{"num_hidden_layers": 12, "hidden_size": 192, "num_attention_heads": 6, "num_key_value_heads": 3, "head_dim": 32, "intermediate_size": 512, "vocab_size": 2048, "hidden_act": "swiglu", "norm": "rmsnorm", "norm_place": "pre", "norm_eps": 1e-06, "positions": "learned+rope", "rope_theta": 85100.0, "rope_fraction": 1.0, "qk_norm": false, "attn_scale": 0.177, "bias": "none", "tie_word_embeddings": false, "parallel_block": false, "extras": ["capped logits"], "init": "trunc", "init_std_qkv": 0.0361, "init_std_o": 0.0361, "init_std_up": 0.0361, "init_std_down": 0.0, "optimizer": "laprop", "learning_rate": 0.000951, "lr_mult_o": 1.4, "beta1": 0.95, "beta2": 0.95, "lr_head": 0.00359, "max_grad_norm": 0.5, "warmup_steps": 352, "schedule": "wsd", "decay_fraction": 1.0, "decay_shape": "linear", "final_lr_fraction": 0.0, "batch_tokens": [8192, 16384], "max_seq_len": 384, "doc_mask": true, "train_tokens": 120200000, "max_steps": 10015, "dataset": "wikipedia_en"}
Each number is 500 + 40 x the weight over its row's rms, rounded and kept within 0 to 999. Layers, rows and columns count from 0. Numbers have three digits each. The size before them is the row's rms in percent of the matrix's.

# up: layer 9 MLP up, 512x192, rms 0.0494, rows 239-278, columns 0-47
# down: layer 9 MLP down (transposed), 512x192, rms 0.0457, rows 239-278, columns 0-47
# gate: layer 9 MLP gate, 512x192, rms 0.0496, rows 240-279, columns 0-47
up239 099:493516526468522425445517568427542561482556489541451466564547465488491526507490494482465593512506478491515468457510414505471620501517543455532495
down239 095:486509469480450441432562593500481501460451530517482565517501532505441560466431500487471424421476493531506491527511493464570492496500511533545449
gate240 097:499408522497510449519575517479473459516490509511516486442519517496517538489484508530458455493502442520474510473534497461470458490515536509549482
up240 095:494515531499494468448470485565540502486478461471518525497510554477505559465458518419444506433492479495529500577478514513468507538557445478489446
down240 096:498540471440458461420480493472490473502509498500477447577524551435521475495545488553516451524543559497450487490507470576481499432474439437511473
gate241 107:474475484526484494501551482519496565485464604537537496500468515414407470491438465411525504455424557531568541450506507476505508412460506514546444
up241 104:500550453489439520488553451531553458448473507419417499481451562472490475504567473551471481487522543473468469518520463490544483491477491507535467
down241 102:523406473537531478493495474460491558563499402569517516486505484531394440462450527531454501425493505520539576465513572489553487505476467524504426
gate242 096:515444567446487561505510579504511451555460437551514573515528512480433476458455495508449513465504410479506532510467490454487494524471589440447495
up242 101:492530489512516520417540512452498556458584468482548492512442499425520483514504456440475454488498539514481562532527517550479492452518469570491515
down242 093:480495466418531532533541549575577549474457560567529494518441492451467497472476522508490604546497516488529529533490603455487407475445539510494498
gate243 099:501478483503522560479514500500471487533457475509523529554519602458444473475503464541534506463453441464490526479558488478504472563413537466397425
up243 104:447527460554514557500509598495576492555528543517480469475540458460499521565520438440544523520530459530451500440446526432526532496458537600515533
down243 104:509553566566491500573535502500536527584492509532467445488517566483470459508514428563517550469527497513451442549525479470534570513445503455416542
gate244 119:535440506455488545463468501422485458495534491547620515489426551437513568488489553499472528366505513484460505540523513538508484417508519510548508
up244 122:455438503480524533423553461493564511482517473489576513551476528444460582495491508524480503476488544447535525584520469567547541523454504455528536
down244 104:525551554489494493546505524531412473459482573549376510546507526518537520463529480473528484462452487487519444506493505536515562444462468590521431
gate245 091:469516448474459487464499480496426473455503511528466503479530442517502470548496475505508501511534570509536430418545506497540462466451473510452536
up245 090:509524550501541466505495491502563528514415520536478491457547518479457508511496554501442569517433506460483500446537397638534515527447433451504542
down245 095:487477519476474450503563484512401520493557408490466502559502499484529527434470441450540454512571511441554467510414484471457514428460520607515405
gate246 100:501512529447499490534533494562535543504511446481452499495482536495427540495396530473513547437447557564539462505585486507438482476525522438501470
up246 097:500486436445525518444504463552488532504482413546551558512540487529470479440488487514508488483433509475477523505515513457477421527559512491506459
down246 104:499547518494476509504509506513517435477508517433512529436506500510465532512517541538503542469414471481460448516539497462485497432480445577492500
gate247 103:436479532405507521510556460520546467521564423540476482488509559505476494481545544482425542532570495517525578532476548606453473467521538495504553
up247 098:508428506502482531508482465447550537536479453472462536540543523451500455456522505588493524510582521540488538500522479525560482513432445496541520
down247 102:481503556533523519519471453546403489496511560532556490538438470551478562525416415489532498445511450514500514462451462471535546487481458473489527
gate248 103:573512534468484525452497554500433511556535471478496535534536484561460460475534484499465507486506465530610484440532513555500538480413523492458450
up248 095:449444522447509470574516547460459481514506486497479590495489475511495505511500475475475514453447438463553476537484409469461509529476466483535485
down248 103:487523554484535498439527488417480538488497488471511458466496514492495503534467459513409457480582482505473527473482585492486426496440498516406424
gate249 101:519445556489526422572571495471552446523510440532463466499524490485443503527492509540524478503471514611538515488560551478511498526518441476515467
up249 094:457488498552500509489458511498431463488509544485558523489592465462485479469553503513570515486499502527454539448484479441520487549545559525432522
down249 099:513477477519534506510503490568430502447528498475452466542448521518548489444494494487413495510467465519537526480463532477498554502401490408538518
gate250 098:489432513535528481429560542473500496541490452419456532525537487563421466532486517549534491487482440496467467508526449484548470519429475402459535
up250 104:495520438483524414402520499531550543454480476446551423545489487553459519477533475564503530515508467498454450553480424484590447431421464404453505
down250 098:499513504422525507624516544549497474572542531555526475491526514432489543457511424412499473505582545548557571551489522547486480493479439544470488
gate251 102:461405575454525531558512562506501486447555510487492499508493546437535475533457471478503487436471524438497504477521406498452460546549528438482421
up251 098:473401524485471509625426483545531525490492512505501497462479514523630507475514490411525500495501476516521504515487472487479511470565545404468456
down251 099:477542513430500509506455427516443552493444500464493497462477489512483553520484465574518424505509521477552547556484495495470465554498489481491463
gate252 111:507485465464483458517485480516479480447512442495499585532550426440514468525541435538553510496502519506527516425508440473476520550493509562489425
up252 102:480562525526490517541460504447534578513489491481567468468449496474562489500500416556569453512496487544517449530598523537498445551421485497543460
down252 107:521510519508509547478469441560509439512499527559495439474555508499460488500499519467428508513539439517441553507433496497517448512468516503512523
gate253 101:536478518517541495475426523564484548538528516432519515495484497464554491521485467538573498486464517439482411483502457475483493468490525520463497
up253 097:534472529505516505481541586520431467500539524480521523511496490582570559520450521481495507487564534531547533552481566534534521466550487473514554
down253 102:518542452487445450450510461484554474560449520511571462514565510457469528530587440568482525546500528485523430493502516535423472542521478509479551
gate254 087:496483559522511475433522402553529420399559457542509552555516520501511541552491565504435482470553528514443498540515487547552550490504518527498468
up254 092:483586506528512495523526473482491503476408561526528475522469533555467477480514504504474469484530512541483564468420401455484529539516473482493528
down254 095:461452502480481475506448527513472513494559491415475439561471503463482508558461507469493486504473443530457465508471524457499490514526464543451474
gate255 097:450511559497554508512473453519535493473555510457486474396541480522545490478473469508420503466516468472404516520473497581458498491480470493551493
up255 096:479523481497527505477548538480456557469475470499561448487466537446524435517543389476520508556500507447487476482465569512512487537495527549441535
down255 096:532552558428514559557489446524537447495449477502436514478434513531441514478466469516567489479405518528541520466496474485488510492479440511543468
gate256 102:453424421415430509532539542490507475507522530470510530480531535518480490514576508507450540496502539423452492525477467537436466586507511444446506
up256 102:541539519530502459498486471627542563447427529491568482452446499487501508432442457512570511492470547440539478512502509475493519523432471525514450
down256 108:552521530555525557465480464462458483472486497501461468535479474483425514559526511545556447514514452549549494559462499582484502509540474566505555
gate257 104:509426461497578509480538520518520451483515495467517554529466515542457505524483471503550485403527462477508494484511483498528502570543500441563532
up257 104:455520577461504441478552550499527492547466482458459463512500529506465541520523568504444530536490458529455566550427545540521502517567493491510552
down257 104:537507458484491525456507464538502510497504538468573554560459504460533517500456454498541540471506501535540512524517494553532498489468479483527489
gate258 102:525450488543496589446570507521513469572515474523538572563535553509481616465490569487436488519521503469466454539504507448538536482480471446485461
up258 102:526486461492493544471475472468550549467498582480513513483535539529520527526449493459520515516489548445515566490559529586493412488489467493471573
down258 101:491514549582530516485575471476570492437540496478610527490475483534495523520486479519441470456466511419500500472532502426599595498477456439477512
gate259 110:460455521451472489457532500476539462477499521529505500521573558482488480448535348564483527390523522502548474443478482482489510444479500514598572
up259 110:492577433536433466467496446533462497472470526479491499446544555480464542477482488497560563538476518456489599465506476443490483442504565499444474
down259 110:486493563467467467479486521537511484478421469535545472541423490439528519515445548547475556492458512485501504491468547407438429451496510441515525
gate260 103:489583489505549483485547578536452463549572522461454588540486631506520492476485529508554504484463542460461509470542533549521460433482544514538541
up260 099:531487501506473478534481512489518451530488499444467520464525505587480554480512435487573484484469449537521388529621457553500510533461438478471448
down260 101:524517522505424557515575509425512504463544479542517549523524435501473441514515550542488507573508564502481516480501577539465516547502480448511519
gate261 104:537502486524454519543475491476546487444533464553489470572466607451471515469468538478430468531508511544442553487538533462465479476505594406477511
up261 103:497440515431464545504527518563497506530516468488477503437497482495548506484480501463412496455485492467516510482459482528542536448481476485510521
down261 106:491524528441495492469458505509514551554460517450528487396537530518518528561565499531507446439542470482489472507512550497459507553460452533537506
gate262 109:446439591520516516477551519475511517522516482477542513485500510438506467476458464542491519454518567546512499428599390491431450466451524437546477
up262 107:434582523542493432419517498483508456466535481481525499445504468535514495467508484460525452527553512547428474418443478496510459460472513527497509
down262 114:540379576551530484484457489553509534510490496481504541490469469505518464433486495550459479450492431528468490575532470536451479482468430454436488
gate263 099:522471477424510508409521524467488569415477524522538485504496528511443519526434439439498501495483438490446534504472481463522534517529519503523460
up263 100:503462578432514460514509476545494456458537464457462480476458511475497502508532543545449517494433501521551485518567467537361535491486492491557493
down263 103:537504510638478496476394561510571495492468506530538516514511458486556525466446562593485496521482501526456458481511432449491544545541540518508542
gate264 107:530446466491465546502478634449477442510518470489508554546556536429391516528483505514481514523443479484434497438488460443504531519514479527457476
up264 104:557538508461627543480518537536457590547499460538504485457516491543519511540519498568437519521486529542467546586452492508493496509441527468476499
down264 102:530508512535511499459494472457487580443473483538498499569497601518507471552449445535431514506498434580483454467506470528525454485475534473502524
gate265 102:546504489448470499465469544490521497482525463437461425517537506464542449497468535436470485498513534556475504484417513499469579435448513489479488
up265 103:490515506400574514493604548420482504521525462532552487580586508542441495524533489493450474486517424570459527435441551552589557498522565534542499
down265 103:535428466495476505513476519536563445534456482518492488470511474551547525435433532442513552479544559475545521459540482541500495495464471457553478
gate266 096:485520494465494449444523406526504465544435462548582456471568518472421475490484522474475565552526532506459465553524479495558516455459571514514517
up266 095:602475522478513532510470512526568491410491548424561502513463547400520555528517481565506460540540517494537478548494530556412498495518446550565435
down266 095:535485557469470487532509517578487514542520490498396561525474504563498475500450562501530493501525506517503559544491530440479464469469522473464498
gate267 111:535500551464553490485542548527550475549504547575522542497591433480482508513478528470426543482546480472510528520488491447511556475502505384494502
up267 101:496447435531492494502453496533508465539502580470534577478530494525498486486487467449518514407470481486496522489513510498525533522567458470549432
down267 100:476503497423556479553524556508437523551476458488475499480461518463486527525514460525536462505551495500528541514547499505458493429444475515513481
gate268 101:437470514448568536513493472505497470447461487617531559570570540492453479539521420502478522436476468568476491575475477497398470470489567481483449
up268 108:447454492506531530521533473452500462532453478517547491536507585519470457599493449548488508513489416512504471538448491487462498505510482484478487
down268 102:488480485493412478527476537512529514501507498479535519431539564526562475547471497485515448494481554441489488417518514554451510522502503510539479
gate269 101:474459470487474506534506439489447552556494546517499505519566568541509487406484539492436541462557474504406594498544487568518481519506561542521461
up269 097:507485508508526473503494533554481497462553563516499547518458445453560464521466474529555426479514512572499507513497610513410530486521515534538635
down269 099:458451556493563553495499473530501475481454508455546440505523428545481583428472531502496586572442521478471495496450461522469439512480533402515520
gate270 106:468468471471514535506474537456470489499555554490552502533507471464454534461472466520471540498445555430473558539435509419493507510518519438507511
up270 098:568497490581487492451472526488531482601521498430447523463501486491530528493454507482586518488463561559468444507527478488529519568560496528467417
down270 102:479470438495600460489587538546458475455542416554509539471468455451486517465480469493521547559476501578536525397520505482494504468476500473507521
gate271 103:477523544425499485480570527581517483517519481542465485558567490525508549472462531509536488438517463469545576494457487562469516480488535509537516
up271 105:487517455515492594429532507504506505503450453452488444554528475595452493454519457475487488463480469484472523438495516521508566524437505502489526
down271 099:481456442485460494551505509534536457505464508555504584548480472474494491501530474509433504471444561434554507525419532470520499579460475433447487
gate272 107:501451515480495551531523526494465460513476508466464502476549468521429454459519500565473532468404607456523477521590486496490473481474490432533544
up272 103:501500549548572473457546470490526501558553553508550419578447447498490469540528587547471499476499530492497482579421541512491537463441540500499439
down272 107:546507480454510591476486504535485508571463518490462510511496451517447557529504524536571495524496580538500505560496498469435519470482542528510488
gate273 105:416549545491507468420525546519525543488424515489553526489483527442480474516436460436541545468465454547535476502500490501550487501498539479518456
up273 113:560507490529461519525491490482509451527541451586478498504518475493463475467539496556538505547504529497467593505490517443579458534473542503487523
down273 111:509474514509434503568506481502532475507495500552488582588516439505485446467410481511503459575515486518502544485513502482523449477519516484457491
gate274 085:525598426536496478489495513523482481484536483546500504492520477514470434515470457530447470487520484555484422492492459454484496446489494468488474
up274 086:505457513447427449463470460483456483476523461509494535564502426497479449539431511463536486570495522426576497558503463498494497475470449482498552
down274 089:506507472476521446497528483513512454562461507529493450467463526477457519563489518512508380517446489518437528429520486543506500496521477463531413
gate275 102:485508505501386460476498527556476522545493591452493516600466507409448483499507482499557519499556522501566550434571475489473418482514505591588431
up275 098:548401441534485573518486468448494489493508434509480561426451451493441508528515539476461528538524491530556425523476495479509537456452498476494510
down275 103:477559509537555474472538511371494486496463485479534470489550523524508483498472486585460485457496459411432553486459506495463537469504420479487517
gate276 094:507539452530481498497453552544474490541479569417456504504481526486553412462473467560616432492553482498435441478494549474485434479492516495456462
up276 096:462500551458523503479539565473481536542461536483492426561558483471515464537537611511505466508490598577508507517497468491512511517466497519485535
down276 095:483550472461482507516507447471465462532545487596514508489518478558438574530478517435455547562557484467488510474490448484518435479513500479464507
gate277 103:512437559496520497429535436520447534510539451534532494528540505487478484484478486493396548438543506448498520481556452494517608498446460527538466
up277 103:508540496470510559491483491573546565515481529540523528532524491441497496523516470471509455459421536566528602456477428479501471533559460494539455
down277 102:417444451469482473526472484442527498455474489495534466524554530450558481491511548558529536546604473510431492529422554422476513397525563471543514
gate278 108:521504465489500470507495514418494451418506490507540541520605488462449515466504484483467588469458519559472539536502478466475504427512501500408500
up278 118:451467538563506529478447431497501545548459495580527516503468552596467537528562443573581576537582562444523500485516465517529510578494449548574550
down278 109:505442486571545477497510476528523476533438504505471599387534515559539519487509471471513455499496509487494506465513465557455515540546492475442501
gate279 101:440451525544441595478545517494514428520512459492501495453518554440484480475475511470554522572531486494529454515506501472456489459474513455482449